Part of a small language model's weights.
Size: 10 layers, width 192.
Each number is 128 + 24 x the weight over the matrix's rms, rounded and kept within 0 to 255. Layers, rows and columns count from 0.

# layer 6 attention value, 128x192, rms 0.194, rows 29-46, columns 0-191
[[ 49 156 150 111 114 114 132 113 101 131  91 104 111  94 148 112 104 118 118 124 142 124 131 143 139 152 124 102 105 108 131 119 132  96 132 118 176 114 107  98 124 141 134  98 104 128 141 150 126 145 138  98 130 126 113 145 126 120 137 106  96 154 149 107 107 143 122 103 118 118 166 119 140 106  86 149 169 106 156 174 170 150 157 157 168 125 116 120 145 113 134 103 123  95 147 118 157 127 181  96 128 153 104 116 100 155 123 160 159 127 114 113 140 136 133 130 119 126 126 141 144 124 141 145 162 125 100 115 122 108 136  97 112 127 143 145 111 108 104 137 168 117 101 115 122  94 120  86 120 162 126 155 120  97 155 167 137 116 120  88 174  93 115 150 113 112 128  99 140 128 140 119 163 144 111 112 143 167 137 161 100 125 142  84 158 100 121 118 144 103 122 145]
 [131 115 100 153 109 134 123 103 103 101 138 124 124 107 133 137 105 136 145 132 147  96 138 108 141 121 124 132 142 151 116  93 139 125 129 112 139 152 116 151 142 108 183 141 119 140 117 131 101 101 114 150 150 127 119 129 118 116 158  89 122 147 125 130 142 124  92 151 118 121 130 102 125 138 131 114 103  87 139 126 108 136 148 112 117  84 140 161 112 105 143 105 161 167 113 142 115 106 176 107 121 189 156 140  76 135  93 144 148 173 136 105 145 145 165 135 160 144 114 139 161 139  62 149 129 130 125 103 149 130  91 133 151 109 141 105 138 116 117 149  60 138 131 126 139 143 106 148 109 142  83 126 127 143 157  97 153 181 137 103  98 110  84  88 111 140 100 114 102 133 126 158  96  93 121 153 139 132 119 147 122 142 120 165 125 142 126 105 115 120 119 125]
 [151 140 103 129  88  97 121 138 125 110 137 120 140  95 147 115 156 124 124 104 159 103 120 100 116  88  90 140 117 133 110 159 131  90 150 147 133 192 149 147 143 164 137 142 114 125 142 134 131 149 165 114 108 132 119 133 122 116 158 125 119 137 137 103 115 123 146 139 142  90 108 137 112 130 138 130 148 110 158 118 133  97 134 145 142  75 114  91 145 154 119 157  93 143 139 129 103 154 139 132 144 151 108 108  96 185 137 129 102 122 103 153 181 113  98 112 151 116 157 154 134 158 128 122 181 123 122 117  80 140 127 120 123 152 110 168 114 161 131 129 137 128 112 139  96 143 133 158 123 113 123 166 113 130 150 133  93 143 149 133 139 136 117 109 126 145 131 108 122  92 142 126 162 156 115 135 127 128  94 121  83 138 121 127 108 123 159 100 145 144 109 146]
 [129 128 136 104 110 126 116 118 152 108 111 112  79 122  71 160 118 151 142 128 132 168 108 148 102  86 157 123 114 114 109 144 128 133 107 135 107  98 149 151 164 105 132 164 117 137 116 101 139 123 155 132 105 115 178 144 142 139 130 147 102 135 125 118 104 137 104 155 185 125 119 123 120 168 162 125  65 123 136 125 124 157 140 118 110 156 104 106 117 166 136 151 173 110 106 125 149 110 153  98 137 134 148 148 119  78  93 130 108  98 164 119 162  97 143 110 124 122 138 109 149 118 164 119 114 158 122  95 118  90 113 154 123 137 115  84 126 123 142 113 145 118 128 140 132 117 157 106 148 126 121 115 136  94 122  93  92 133 119 124 115 124 115 110 145 168 145 124 101 130 144 156 133 139 136 152 172 136 138 123 123 103 112 130 129 126 111 142 134 168 109 159]
 [125 125 153 132 133 141 102 132 134 106  81 116 104 125 136 116 111 165 140 126 161 147 134 134 139 138 124 133 114 104 134 162 124 117 139 129 148 130 141 136 117 115  93 126  96 128 110 115 129  78 133 127 125 104 143 121 156 141 131 160  99 116 109 123 111 180 102 134 106 128 155 130  92 146 160 142 131 147 129 165 144 132 156 127 192 148 123  93 124 114 127 126  97 148 122 134  63 125 130 103 143 133 102 136 132  90 125 137 127 140  97 113 172  85 120 117  79 124 124  92 147 103 135 122 114 162 106 129 182 135 138 147 162 111  92 151 125 148 122 112 140 123 124 137 143 154 140 106 153 157 153 124 140 110  94 104 118 132 160 114 113 122 104 116 163 119 107 143 120  79 112 142 135 139 106 133 139  93 112 121 125 152 106  97 117  88 117 153 170 140 158 136]
 [115 145 150  88 172 127 141 168 133 118 133  87 149 117 101 140 129 112 136 117 128 122  51 174 136 129 139 143 161 122 100 143 126 152 149 106 115  82 127  97 148 138  98 138 122 140 111 171 126  73 121 136 111 135 128 109 131 102 118 188  94 102 101 122 139 166 164 170 112 147 141 110 111 109  96  88 137 100 122 114 145 100 119 118 119 139 138  63 133 115  99 148 117 125 142 151 113 118 134 153 169 157 179 129 117 104 101 136 102 129 145  90 118 123 137  98  84 133 135 142  96 116 131 156 159 137 129 147 118 168 128 124 140 124 125 114 105 143 130 167 150 105 114 137 149 161 147 118 150 138 131 143 103 126 163 110 150  88 126  94 121 169 136 113 136  99 140 147 111 114 122 165 157  98 143 139 132 137 107 127 126 128 142 114  93 146 145 158 111 124 110 166]
 [141  90 152 159 111 129 151 122  94 121 114 113 149 125 100 119 149 130 103 103  91 116 138 104 114 110  99 115 123 126 140  89 122 140 164 109 118 123 130 109 123 132 117 108 155 110 120 102 151 117 107 124 125 149 151 137 113 106 114 134  78 129  91  95 169 149 129  94 131 121 125 156 115 146  94 125 106 105 105 134 111 137  91 143  97 135 125 131 156 152 135 101 154 138 114  74 118 146 171 132 144 118  87 119  99 101 115 178 137 134  75 102 133 135 132  89 116 123 115  97  84 164 131 143 111 119 170 115 184 176 150 138 116 140 147 123 163 175 125 140 132 137 117 122 149 125 126  83 126 131 126 104 158 132 119 123 166 159 146 114 124 152 146 135 123 123 127 135 131 151 144 122 111 114  89 104 158 116  85 125  83 139 125 118 102 146 109 173 127 118 151 158]
 [107 153 117 139 157 104 107 144  90 102 133 166 108 129 118 163 123 139 128  84 112 141 101 122  74 144 135 138 165 164 137 131 135  91 134 148 150 123 163 116 126 124 145 119 146 116 110  84 139  98 114 129 146  95 130 151 134 118 114 138 162 122 153 120 128 113 106 146 109 156 108 110 132 128 124 116 168 122 153 108 122 151 145 128 129 119  91 160 127  99 104 158 154 108 111 136 138 135 118 130 121 186 135 102 134 113 155 145 108 132 103 137 131  85 111 126 129 128 166 137 141 129 122 113 101 116 178 125 143 126 111 150  89  95 157 137 116 111 149 124 114 144 125  85 120 116 120 138 150 124 109 107 164 154 114 165 102 130 102 155 153 104 147 150 140 166 166 126  83 143 117 148 120 123 137 131 115 126 117 151  90 140 128 157  82 118 154 147 146 102 117 111]
 [142 131 143 114 159 141 151 117 115 121 134  67 155 152 142 160 150 118 103 183 120 122 175 123 111 130 156 138  91 124 128 152 139 108 101 137 104 131 132 112 102  84 162 146 127 132 173 116 100 112 155 119 121 137 129 141 107 159 118 111  86 119 124 159 132 105 116 131 144 119 113 123 121 141  91 160 131 138 132 127 170 151 109 146 111 116 111 125 128 128 163 117 141 132 136 163 100 141 139 143 135 102 132 125  94 113 119 137 140 128 112 121 104 127 106 130 136  97 115 144 118 129 153 146 126 148 101 122  98 154 135 116 113 127 137 162 120 131  66 161 129 168 103 128 129 124 158 140 110 136  93 122  85 153 153 113 136 115 115 146 104 128 114  95 142 141 118  94 121 144 123 153 125 102 132 122  96  98 160 110 155 133 137 170 111 111 116 128 101 114 124 133]
 [138 147 110 105 134 153 131 161 166 157 137 100 126 123 160 167 165 111 134 103 130 110  93 122 117 146 121 112 112 144 118  90 134 116 155 159 148 123 141 144 168 117 138 144 129 184 146 143 128 157  85 122 123 114 133 139 141 132  82 102 119 121 117 101 115 102 120 128 136 139 119 130 175 130 145 122 116 145 134 132 119 139  95 109 156 109 125 138 141 153 133 111  90 141  98 141 188 145 115 119  94 118 112 162 115 153 113 168 109 157 135 140 135 136 108 141 116  76 101 136 131 155 103 148 120 178 120 116 100 119 120 117 113 107 140  86 120 138 141 113 131 124 147 131 144 127  92 102 129  93 110 149 115 143 145 140 132 131 143 141 144  91  82 105 137 108  65 144 141 146 146 116 127 121  92 176 128 144 124 119 128 103 111  89 146 127 111 131 108 135 145 125]
 [123 124 141 120  85 120 152 136  95 169  93 119 128 141 136 156 109 155 101 127 127 137  93 148 146 113 134 109  83 125  90 117 155 119 112 118 129 131 116 141 106 144 109 137 124 131 137 138 125 165 116 150 162  91 127 149  89 149 138 152 115 128  82  94 141 133 126 163  81 140 124 137 156  84 119 143 136 119 151 169 122 146 122 120 138 141 113 119 117 132 108 112 129 156 142 110 126 151 132 132 110 160 140 128 129 117 121  67 137 143 107 150 109 112 133 128 120 159 141 126 119 140 174 142 165 104 126 134 144 126 103 170 128 117 134 149 107 119 162 155 120 118 103 112 156 137 130 103 132 136 143 133  92 145  83 125 137 114 132 160 181 110 141 112 150 159 121 144 121 140 104 115 110 100 121 139 135 152  41 157 119 137 117 139 106 126 126 155 167 119 169 147]
 [127 148 133 156 134  99 156 155 135 106 137 138 112 132 144 144  98 107 104 118 129 111 188 175 108 152 119 127 171 135 151 116 149 154 142  72 133 123 129 116 130 129 130 102 123 161 139 132 102 113 131 152 111 110 141  84 152  86 166 104  94 111 101  91 116 130 157  83 107 110 106 130 107 131 146 110 143 147 129 137 119 164 139 122 115 172 165 140  95 143 100 142 101 130 143 105 124 133 156 160 100  99 165 144 121 132 150 135  92 118 175 122 140 138 111 139 125 130 126 137 135 140 116 158 155 169 119 159 163 134 104 132 115 138 142 150 139 137 166  65 167 137 109 164 122 139 125 110 127 163 106 109 116 157 181 137 140 148 105 131 142 144 129  77 145 126 132 137 112  96 102  95 108 114 120 118 144 153 112 168 122 129 139 138 134 139 133 145 185 171 106 164]
 [132 147 151 166 142 133 114 124  99 124 120 117 152 114 107 129  93 117 159 105 123 135 131 209 123  82 114 134 143 168 126 108 127 126 128 120 154 144 193 131 101 133  93 114 124 142 130  86  83 112 115 115 109 167 127 133  95 142 124 129 108 125 120 144 145 110 148 117 114 146 123 132  93 126 116 113 105  86  94 168 112 123 104 127  95 126 130 138 148 118 178 131 185 143  87 134 134 123  99 185 136 158 144 142 160 131  97 167 108 108 104 114 151 136 126 100 153 122  84 114 160 124 142  83 129 149 140 158 138 142 157 122 107 147 148 120 125 131 125 118 107 113 117 104 122 157 146 112 109 125 115 121 145 147 141 110 138 114 149 109 177 143 129 145 162  90 133 140  98  77 102 114 120  93 104 114 139 139 131 130 150 119 167 127 144 108 171 136 116 112 148 132]
 [132 105 175 130 183 135 116 149  76 114 157  88 128 112  90 144 115 151 133 131 137 146 143 139 134 142 103 136 140 137 163 120 104  95 165 131 138 150 112 137 166 148 137 120 102 133 115  93 105 113 126 154 150 130 190 105 126 117 107 146 109 103 122 131 102 167 138 146 133 157 123 118 126 130 117  99 128 168 131 133  85 125 132 115 125 118 146 124 143 151 163 128 116 166 118 103 120 118  99 159 135 136 140 151 121 135 113 107 110 128 132 128 102 142 108 152 127 135 147 107 127 123 101 117 114 113 129 135 144 118 120 147 170 123 148  86 118 161 165  82 102 130 160 120 134  98  99 154 130  87 145 120 144 142  94 130 157 117 157 121 136 125 131 170 145 164 117 176 109 152 161 143 153 157 152  81 144 137 137 140 146 125 116 172 165 128 156 112 127 119 138 121]
 [169 162 138 128 129 126 116 148 157 117 128 102 163 149 138 180 150 159 127 128 125 119  98 150 122 147 151 136 152 142 123 108 125 110  94 121 145 129 124 102 136 127 121  97 129 112  76 139 112 125 172 141 137  94 134 116 142 124 146 126 135 114 114 101 145 121 130 148 134 153 111 120 134 175 124 142 104 106 160 156 110 136  95 131 101 104  81 127 132  89 119 132 106 129 120 163 116 128 157 126 130 154 164 119 105 129 119 122 181 119 102 138 101 141 128 135 147 123 135  80  84 149 167 143 151 146 118  84 116 106 118 140 124 118 111 129 100  99  93 105 117 163 147 145 144 123 119  91 121 120 169 126 162 123 126 100 149 131 148 134 128 169 138 113 120 147 144 106 119 147  87 119 113 106 180 124  93 119 155 134  98  87 122 102 138  87 145  98 114 130 109 144]
 [171 133 131 144 164  88 161 121 147  96 153 118 116  83 136 120 149 150 122 123 158 138 121 162 112 114 147 127  97 107 116 126 133 100 130 124 135 134 156 149 145 157 162 150 101 141 124 135 145 134 129 149 113 112 147 114 131 189 151 121 161 111 148 127 115 114 164 149  83 103 117 141 108 152 122 123 131 131 113 134 122 107 108 141 145 110  93 112 129 148 130 133 129 127 124 127  81 129 106 100 199 136 160 113 161 105 114 130 119 131  85 125  68 144 109 107 115 118 111  97 121 144 208 156  87 128 128 150 125 125 111  92 176 154 129 116 125 116 142 151 120 151 119 126 146 104 147 127 114 146 118 134 133 185 114 117 129 153 108 121 136 117 172 131 121 131 125  94 101 117 143 111 144 145 106 138 141  83 144 155 163 146 135 148 117 140 141 130  52 109  93 117]
 [147 131 103  99 119 132 156 133  87  89 135 148  83 116  55 121 126 138 147 112 125 107 139  91 144 148 135 146 125 104 148 139 117 124 128 136  86 126 133 152 143 149 156 111 146 108 157 143 116 110  84 105  90 102 104 110 143 134 131 135 147 107 131  83 143 110  99 170 135 103 160 139 134 116 112  89 131 156 143 130 124 116 139 128 139 185 160 176  63 153 153 144 113 176 140 117 129 147 151 110  91 138 115 121 153 185 172 148 135 106 144 168  81 118  98  95 150 152 132 130 120 148 148 117 160  87 130  99 130 121 113  96 146 141 140 130 133 173  79 173 132 136 117 129 140 148 123 142 138 131 135 165 145 109 113 116 111 174 163 108 124 104 168  94 179 132 148  93 130 123 107 123 101 147 128 143 115 107 144 169 120 151 119 124  98 114 148 132 143 131 136 137]
 [107  86  91 108 105 137 149 128 130 143 141 133 155 132 142 174 112  83 115 111 170  97 179  90 127 109 151 128 132  97 140 116 121 100 118 128  98 133 114 108 132 127 165 136 143 110 118 126 109 207 126 151 122 121 121 158  99 136 108 116 102 113 116 129 102 158 124 134 112 129 137 133 128 107 118  98  83 129 133 151 131 149  93 125 137 133 128 130 139 135 101 140 164 142 131 113 125 124 111 144 140 156 145 152 127 149 161 157 147 127 130  95 121 113 129 144 106 148 108 121 140  96 154  91 150 130 131 150 108 133 104 144 127  91 121 114 133 149 106 112 149 134 112 178 123 134 111  68 159 132  93 161 125 111 147 126 122  95 135 131 148 172 132  83 133 112 123 126 166 144 113  99 101 108 119 114 140 154 136 133 133 144 114 114 133 149 140 128 168 142 135 105]]
# layer 6 attention output (transposed), 128x192, rms 0.222, rows 29-46, columns 0-191
[[103 150 126 135 147 110 122  97 128 120 131 121 170 119 110 122 119 156 118 118 142  85 124 125 147 160 144 139 157 108 110 156 157 133 152 128 155 171 110  87 110 131 115 143 119 127 100 131 138 120 142 140  97 146 102 128 104 110 133  69 146  73 145 162  87 101 127 139 154 111 114 118 135 129 153 124  78 152 134 114 110 119 143 146 147 165 138 105  99 109 131 131 109 149 176 145 122 110 127 155 165 129 139 150  88 103 124 131 135 131 106 180 107 122 134 137 149 147 168 129 107 164 152 140 102 165 148 143 101  94 126 101 104 126 123 120 165 171 134 163 121 143  75  94  89 143 143 193 134 153 100 126 137 167 149 122 112 119 128 100 119 153 134 104 105 139 164 152 110 114 129 111 152 151 130 140 145 109 162 109 135 135 115 123 120 137 139 128 138 146 121 133]
 [151 141  99 128 126 137 134 119 125 115 107 114 134 139 112 132 164 132 161 134 124 131 127 137 140 128 115 125 143 130 135 145 149 143 100 180 134 127 129 144 108 120 165 125 149 132 140 129 138 118 121 154 147  98 173 166 102 116 116 182 136 174 105 143 137 147  83 131 128 136 140 121 140 138 137 162 170 108 145 141 109 110  96 131 118 126 128 135 168 144 136 130 114 130 162  74 143 145 130 146 138 125 143 121 132 103 124 127 102 162 140  82 128 112  79 138 100 128 118 157 122 131 103 127 108 100 122 129 150 147 133 100 119  86 109 123 130 107 133 139 147 120  81 117 170 124 149 197 106  97 125 103 124 149 136  90 117 140 134 115 112 124 122 124 178 142 128  77  98  88 127 179 125 111 107 100 112  96 145 109 110 120 135 122 119 154  84 128 141 108 138 171]
 [126 144 144 150 178 132 127 103 116 112 108 132 119 157 147 157  86 165 124 147 112 124 150 145 137 131 135  76 158 146 121 119 137 154 115 127 140 102 122 136 119 100 138 131 133 136  99  86 115 128 110 123 139 102 132 139 141 138 149 106 170 154 117 148 123  94 110 148 134 164 111 118 117 110 135 125 135 117 137 147 103 122 104 107 120 160 145 129 151 133 101 130 157 136 118 144 132 121 170 135 102 107 161 148 116 124 138 131 144 161 107 141 113  78 125 125 115 119 126 150 141 134 133 127  86  91 187 117 138 106 134 113 134 101 141 124 174 127 100 133 131 141 120 195 140 111 116 148 137 152 134  89 156 125 144 116 151 110 115 130 133 131 120 120 140 137 130 142 142 121 146 155 117 123 144 116 119 114 128 136 136  63 123 121 118 128 132  98 121 140 128  99]
 [121 103 163 162 126 138 136 166 129 126 134 144 126 138 125 126 126 118 124  95 106 150 134 116 130 145  86 152 101 131 156 134 108 124 136 111  92 142 116 110 123 123  99  99 167 162 157 145 163 105 120 172 136 146 132 127 107 137 103 153 152 117 105 156 152 140 175 159  82 160 139  92 166 161 124 152 169 147 113  90 117 121 111 117 114 150 154 193 126 130 139 155 121 107 139 116 135 156 124 111  98 124 166 136 123 126 164 127 144 170 100 155  95 144 133  96 119 123 114 147 126 107  98 135 104  99 105 129 104 126 155 160 110 122 124 122 140 155 139 123 120 134 133  99 139 157 119  89 115 167 129 158 127 147  92 128 103 132 168 172 144 100 138 118 153 117  82 150 145 127 157 145 101  99 126 136  96  79 132 105 126 131 139 103 149 127 113 144 141 120 140 139]
 [ 99 130 132 143 112 135 116 120 148 117 126 121 130 132  82 127 139 162 122 159 117 151 101 139  83 149 130 115 118 110 131 129  85 115 132 144  96 143  93 132 138 113 105 100 140 146 167 147 111 111 120 153 113 111 137 141 121 106 113 135 135 130 112 141 143 116 138 144 127 142  96  92 177  98 148 128  99 111 116 139 109 133 129 117 120 167  96 153 124 150 180 119 121 132 169 125 130 157 132 150 158 150 133 149 153 116 131 163 105  83 132 102 121 132 114 120 119 134 127 135 129 121 114 122 140 118 155 112 127 131  88 108 124 138 140 169 133 140 114 126 134 104 135 141 111 121 159 127 102 104 179 165 112 116 139 137  97 136  96 121 119 114 102 144 109 143 104 163 129 153 130 168 142 139 144 100 139 100 167 106 112 113 128 102 149 134 109 110 130 171 132 156]
 [182 112 100  85 121 134 130 145 104 126  75 137  77 116 137 163 101 174 107 102 134 132 137 116 127 123 140 132 128 102 111 135 137 115 161 119  84 109  93 147 139 134 106 125 142 128 160 163 126 107 164 145 118 126 158 155 147 138 143 113 134 134 102 197 150 128 122 116 128  88 151 101 119 113 121  99 116 124 154 152  99 152  93 162 140 174  77 173 172  96 145 132 147 128 140 156 150 150 131  88 130 178  92 123 116 102 132 162  84 124 110 116 111 125 159 115 150 146 158 119 116 108 136 121 113 116 164  90 171  98 127 177  96 157 108 104 135 107 102  89  87 148 110 116 121 137 125  76 149 145 172 153  98 142 100 131 117 111 167 106 119 131  89 150 146  96 124 171 120 112 124  79  94 125 131 122 113 107 160 149 108 159 133 147 123 134 157 155  87 127 151 110]
 [132 156 141 126 150 122  93 121 136 178 154 124 148 163 106  89  91 151 119 166 136 160 148 106 111 102  99 162 146 128 151 151 129 135 118 148  84 129 140 137  46 123 132  85  92 129  92 147 119  98 146 123 126 121 136 106 108 115 124 130 103 156 112 135 121 129 115 119  97 102 135 102 130  98 158 122 144  99 132 151 124 142 137 126 130 143 140 102  95 118 110 131 103 128 155 151  98 131 133 125 118 126 147 113 105 149 102 120 144  90 119 124  70 143 115 142 155 144 102  90 175 124  45 103 124 141 144 105  74 165 137 132 127 143 143 154 134 140 109  94 109 125 128 137 156 148 129 118 121 158 135 134 148 117 135 157 145  80 142  94 117 138 157 126 108  92  99 122 114 131  93 112 170 104 125 112 150 159 117 126 154 124 146 134 159 137 134 106 129 141 134 165]
 [142  85 121 121 134 145 135 136 108 121 165 124 126 147 138  97 137 161 130 139  97 130 120 118 179 106  95 126 150 147 128 121 119 117 140 179 105 160 156  83 102 124 129 129 127  99 133 113  96 159 163 127 119 133 119 132 135  99 138 148 132 137 125 168 151 150 116 132 141 128 108 180 134 148 121 144  83 119 107 114 167 120 118 140 146 129 120 122 146 184 100 145 130 116 122 123 154 130 150 172 116 114 125 122 140  67  86 131 150 142 152 159 134 110 114 138 139 148 112 121 104 156  96 131 151  94 133 148  96 134 149 115 141 109 114 122 115 112 141 174 113 117 161 142 142 120 127  96 151 132 146 122 127 130 158 103 140 140 136 127 151 119 123 124 133 128 135 114 109 168 102 116 117 126 127 116 101 124 117  76 138 128 157 152 113 150 141 108 110  80 125 177]
 [154  90 133 111 124 159 140 119 109 135 135  97 126 113 137 106 131 114 117 140 153 132 142 123 138 152 132 121 116 123 101 105 143 150 113 113 152 122 142 147 107 117 114  98 124  92 120 154 178 109 170 135 120 155 117 171 134 127 100 125 117 117 101 108 122 134 136  89 118 132 131 172 141 146 162 125 166 137 139 168 137 130 126 177 126 110 139 167 139 141 133 107 133  87 133  85 129 115 172 153 133 131 132 129 171 153 123 145 129 134 128 118 134 136 117 136 126 135 102 153 131 114 146 121 129 107 118 132  98 102  80 184 106  99 105  98 124  81 167 154 119 124 115 132 130 130 152  96 118 108 100 123 145 138 113 153 125 125  96 126 106 103 118 135  82 157 130  98 115 103  83 133 130 107 122  92  93 129 117 139 104 138 128 127 138 149 113 112 110 123  98  92]
 [ 96 154 158 116 131 128 124 100 127 116 135 126 142 115 127 100 115 129 182  86 157 107 131 120 178 105 150 113 132 119  81 165 114 140 155 126 148 124 158 115 124 124 180 132 114 122  95 103 175 154 138 158 143 102 128 127  99 124 138 132 123 123 125 139 121 159 110 115 131 116 143 121 108 107 173 134 120 136 129 116 125 129  86 143 129 123 171 130 126 108 118 114 116 163 123  90 122 132 105 136 143 138 138 112 110 137 132 128 147 152 104 109 140 159 131 116 123 144 141 162 148 133 137 105 153 141 130  99 118 133 154 115 130 127  96 118 129 113 130 115 146 167 132 102 150 113 142  94 150 119 127 130 109 124 112 144 148  81 156 118 118 149 144 127 140 140 144 153  88 136 109 110 130 140 138  93 123 128  96 167 130 123 140 114 118 142 140 143 140 114 111 158]
 [105 115  71 113 207 138 130 142 135 107 140 120 189 164  95 112 128  98 147 140 124 145 123 122 151 131 128 123 126 111 102 150 117 109 129 116 142 121 104 119 100 112 109 126 171 140 127 106 112  99 182 177 112 100 120 127 106  92 117 120  90 123 125 113 138 130 119 154 139 114 156 130 151 111 144 147  98 144 107 108 138 126 109 108 136 148 111 136 122 130 119 107 132 122 111 128  99 136 113 122 135 121 129 124 117 127 133 127 133  90  85 118 100 188 125 134  99 129 128  65 145 116 124 109 144 145 148 153 131 126 137 138 166 108 109 128 132 120 100 138 122 149 153  99 126 130 134 121 118 113  96 121 142  87 112 131 108 118  62 144 148 127  87 141 107  67 165 127 108 110 141 126 149 146 163 164 149 153 141 120 178 159 120 156 149 142 134 140  94 114 146 148]
 [147 125 108 129 120 178 128 118 111 155 119 116 141 140 129 146 117 113 132 129 139 117 122  75 165 124  98 159 120 151 135 114  95 114 156  81 144 148 160 153 106 125  97 114 148 115  99 156 130  93  84 114 138 157 106 102 148 121 139 172 105 164 114 164 123  73 105 133  94 128 123 132 133 135 123  87 126 115 102 108 122 118 132 130 106 130 165  96 143 129 118 150 122 148 128  92  88 152 123 131 150 117  92 113 113 140 161 150  96 140 170  82 157 154 103  77 174 161 134 102 154 128 156 137 138 134 164 122 156  89 138  94  70 147  83 153  91 133 112 129 103 128 111 110 130 151  93 108 113 135 137 151 127 127 167 116 111 124 180 124 101 151 147 142 144 108  99 112 118 120 120 150 123 139  97 117 158 145 129  89 119 119 125 163 150 132 121 138 138 145 117 113]
 [142 109 117 142 133 127 105 125 146 121  93 143 125 142 131  96 118 139 102 137 108 111 106 131 134 135 143 143 138 102 161 120 145 142 152 135 134 128 144 145 132 140 130 140  97  76 110  88 149  96 104 166 104 179 120 134 162 116 127  74  76 119 133 148 102 158 137 114 109 121 136 118 144 132 126 115 126  98 123 103 124 130 144 144 147 105 137 122 145 163 110 145 137 125 157 149 117 140 120 101 176 116 150  95 128 104 116 147 131 147 142  92 162 147 131 124 154 103 129 137 123 154  91 112 122 130 177 153 142  80  87 127 127 112 138 137 121 166  98  82 157 145  84 121 165 147 123 138 146 123 138 112 128 135 130 122 121 126 140 111 129 157 127 131 128 136  95 130 129 158 133 167 137 123 136 127 107 117 110 144  89 130 134 149 152 153 151  85  96 169 181  79]
 [134  93 119 153 118 137  95 122 144 126 129 128 118 124 137 134 130 128 148 137 148 116  98 157 101 135 135 126 134  89 154 144 164 147 122 149 121  98 174 137 169 126 122 140 186  98 123 117 145 122 113 172 137  85 105 125 151 123 135 179 128  86 122 118 130 167 106 128 112 101 128 138  93 112 129 111 148 101 120 135 143 143 108 107 129 148 143 127 115 149 109 123 116 154 122  92 124 136 126 128 109 121 114 153 140 135 121 117 160 116 153 127 139 136 138 115  95 151 117 126 107 101 123 102 113 128  93 140 102 121 110  81 168 138 113 133 103 143 111 148 148 118 162  99 142 149 128 111 111 131 133 115 150 130 133 122 115 116 102 170 102 104 126 122 150  91 140 183 192 144 108 137 129 111 141 129 145 144  87  95 123 171 135  99 135 153 175 142 128  95 146 112]
 [173 138 123 125 127 127 112 135 121 142 115  79 133 146  98 141 123 133 141  72 106 119 151 140 173 102 149 103 108 135 122  86 162 113 137  85  99 119 143 115 117 119 109 120 141 125 132 133 145 121 141 118 120 128 124 124 146  88 104 134 146 129 129 168 102 122 144 108 110 127 117 164 128 143  90 129 144 155 128 107  99 104 109 177 128 164 135 155 145  74 114 128 165 113 103 120 164 128 142  86 135 125 167 138 137 121 136 162 132 125 138 144 132 108 127 104 127 151 114 146 147 119 142 128 132 123 143 185  90 126 136  85 158 111 142 136 144 118 126 141 128  83 102  67 119 131 116  70 166 133 122 163  91 117  98 108 109 151 105 126 145 119  84 143 106  86 113 105 136  79 101 128 125  97 145 148 125 123 129 108 127  93 182 152 120 101 132 134 168 135 144 130]
 [157 108 180 152 121 128 128 145 103 157 124 115 101 121 142 130 128 110 110 145  64 146 131 176  77 101 165 152 135  77 125  95 115 161  97 108 125 126 140 149 106 118 114 129 154 101 134 141 155 142 136 122 146 138 126 133 125 129  82 122 131 159 139 137 158 137 153  96 122 140 142 116 132 152 126  98 155 161 133 115 161 138 130 124 145 120 125  93 147 139 127 126 147  91 137 115 118 128 116 147  90 134 116 139 146 123 113 116 122 107 129 148 134  82 114 117  89 102 116 143  97 118 125 154 120 140 123 134  88  89  72 151 125 104 132 136 168 131 140 124 145 149 107 118 109 118 147  79 118  86 174  96 131 111  83 121 123 123 135 127 151 168 121  97 147 121 153 109 154 128 122 139 154  98 121  93 125 123 129 112 113 127 143 143 122 173 142 120 132 154 154 103]
 [136 148 105 180 117 131 153 116 165 124 106 136 136 112 157 152 164 132 123 165 107 119 158 150 165 132 113 132 128 127 141 100 119 115  92 165  97 159 103  89  95  89 112 144 155 149 139 161  89 181 196  97 113 141 128  75 157 115 104 154 134 161 105 139 122 134  98  81 138 150 142  83 132 110 132 164 124 121 137 122 117  92 174 136 136  84 105 111 142 129 131 139 115 116 159 121 127 139 136 138 103  72 132 150 134 132  80  85 150 112 146 108 125 171 115 183 106 136 111 114 147 133 119 121 116 108 120 128 114 140 109 115 180 100 102 128 146 130 135 104 111 171 130 154 144 161 116 143 108 194 117 115 125 100 152 139 137 136 113 125 143 129 160 152 185 140 165 145 163 136 151 177 126 147 102 134 125 155 155 112 162 113  94 165  82  94  74 110 133 140 154 152]
 [132 119 137 153 132 102 166 125 129 152  86 139 177 100  85  96 128 169 143 143 113 101 115 115 168 137  85 151 143 147 152  89  94 144 153 109 163 100 179 149 134 142 132 139 110 110 119 137 139  80 128 123 109 115 129 132 114 129 149 172 144 169 119 137 112 113 102 126 112 106 131 113 139 128 108 148 127  89 121 125  83  89 154 122 140 148 137 134 124 119 140 130 144 136  94 126 124  84 121  95 131 117 126  96 139 140 137 123 140 135 133 150 129 134 136 145 135 128 131 143 121 112 121  74 145 144 115 129 138  82 145 138  83 132  84  99 123 166 149 119 103 128 162 148 128 149 134 160 147 126 120 116 107 192 115 151 143 101 110 125 130 135  95 162 140 107 166  94 123 127 129 146 158 154 162 114 106 143 123 136 153 182 119 122 159  88 146 143 111 137 107 122]]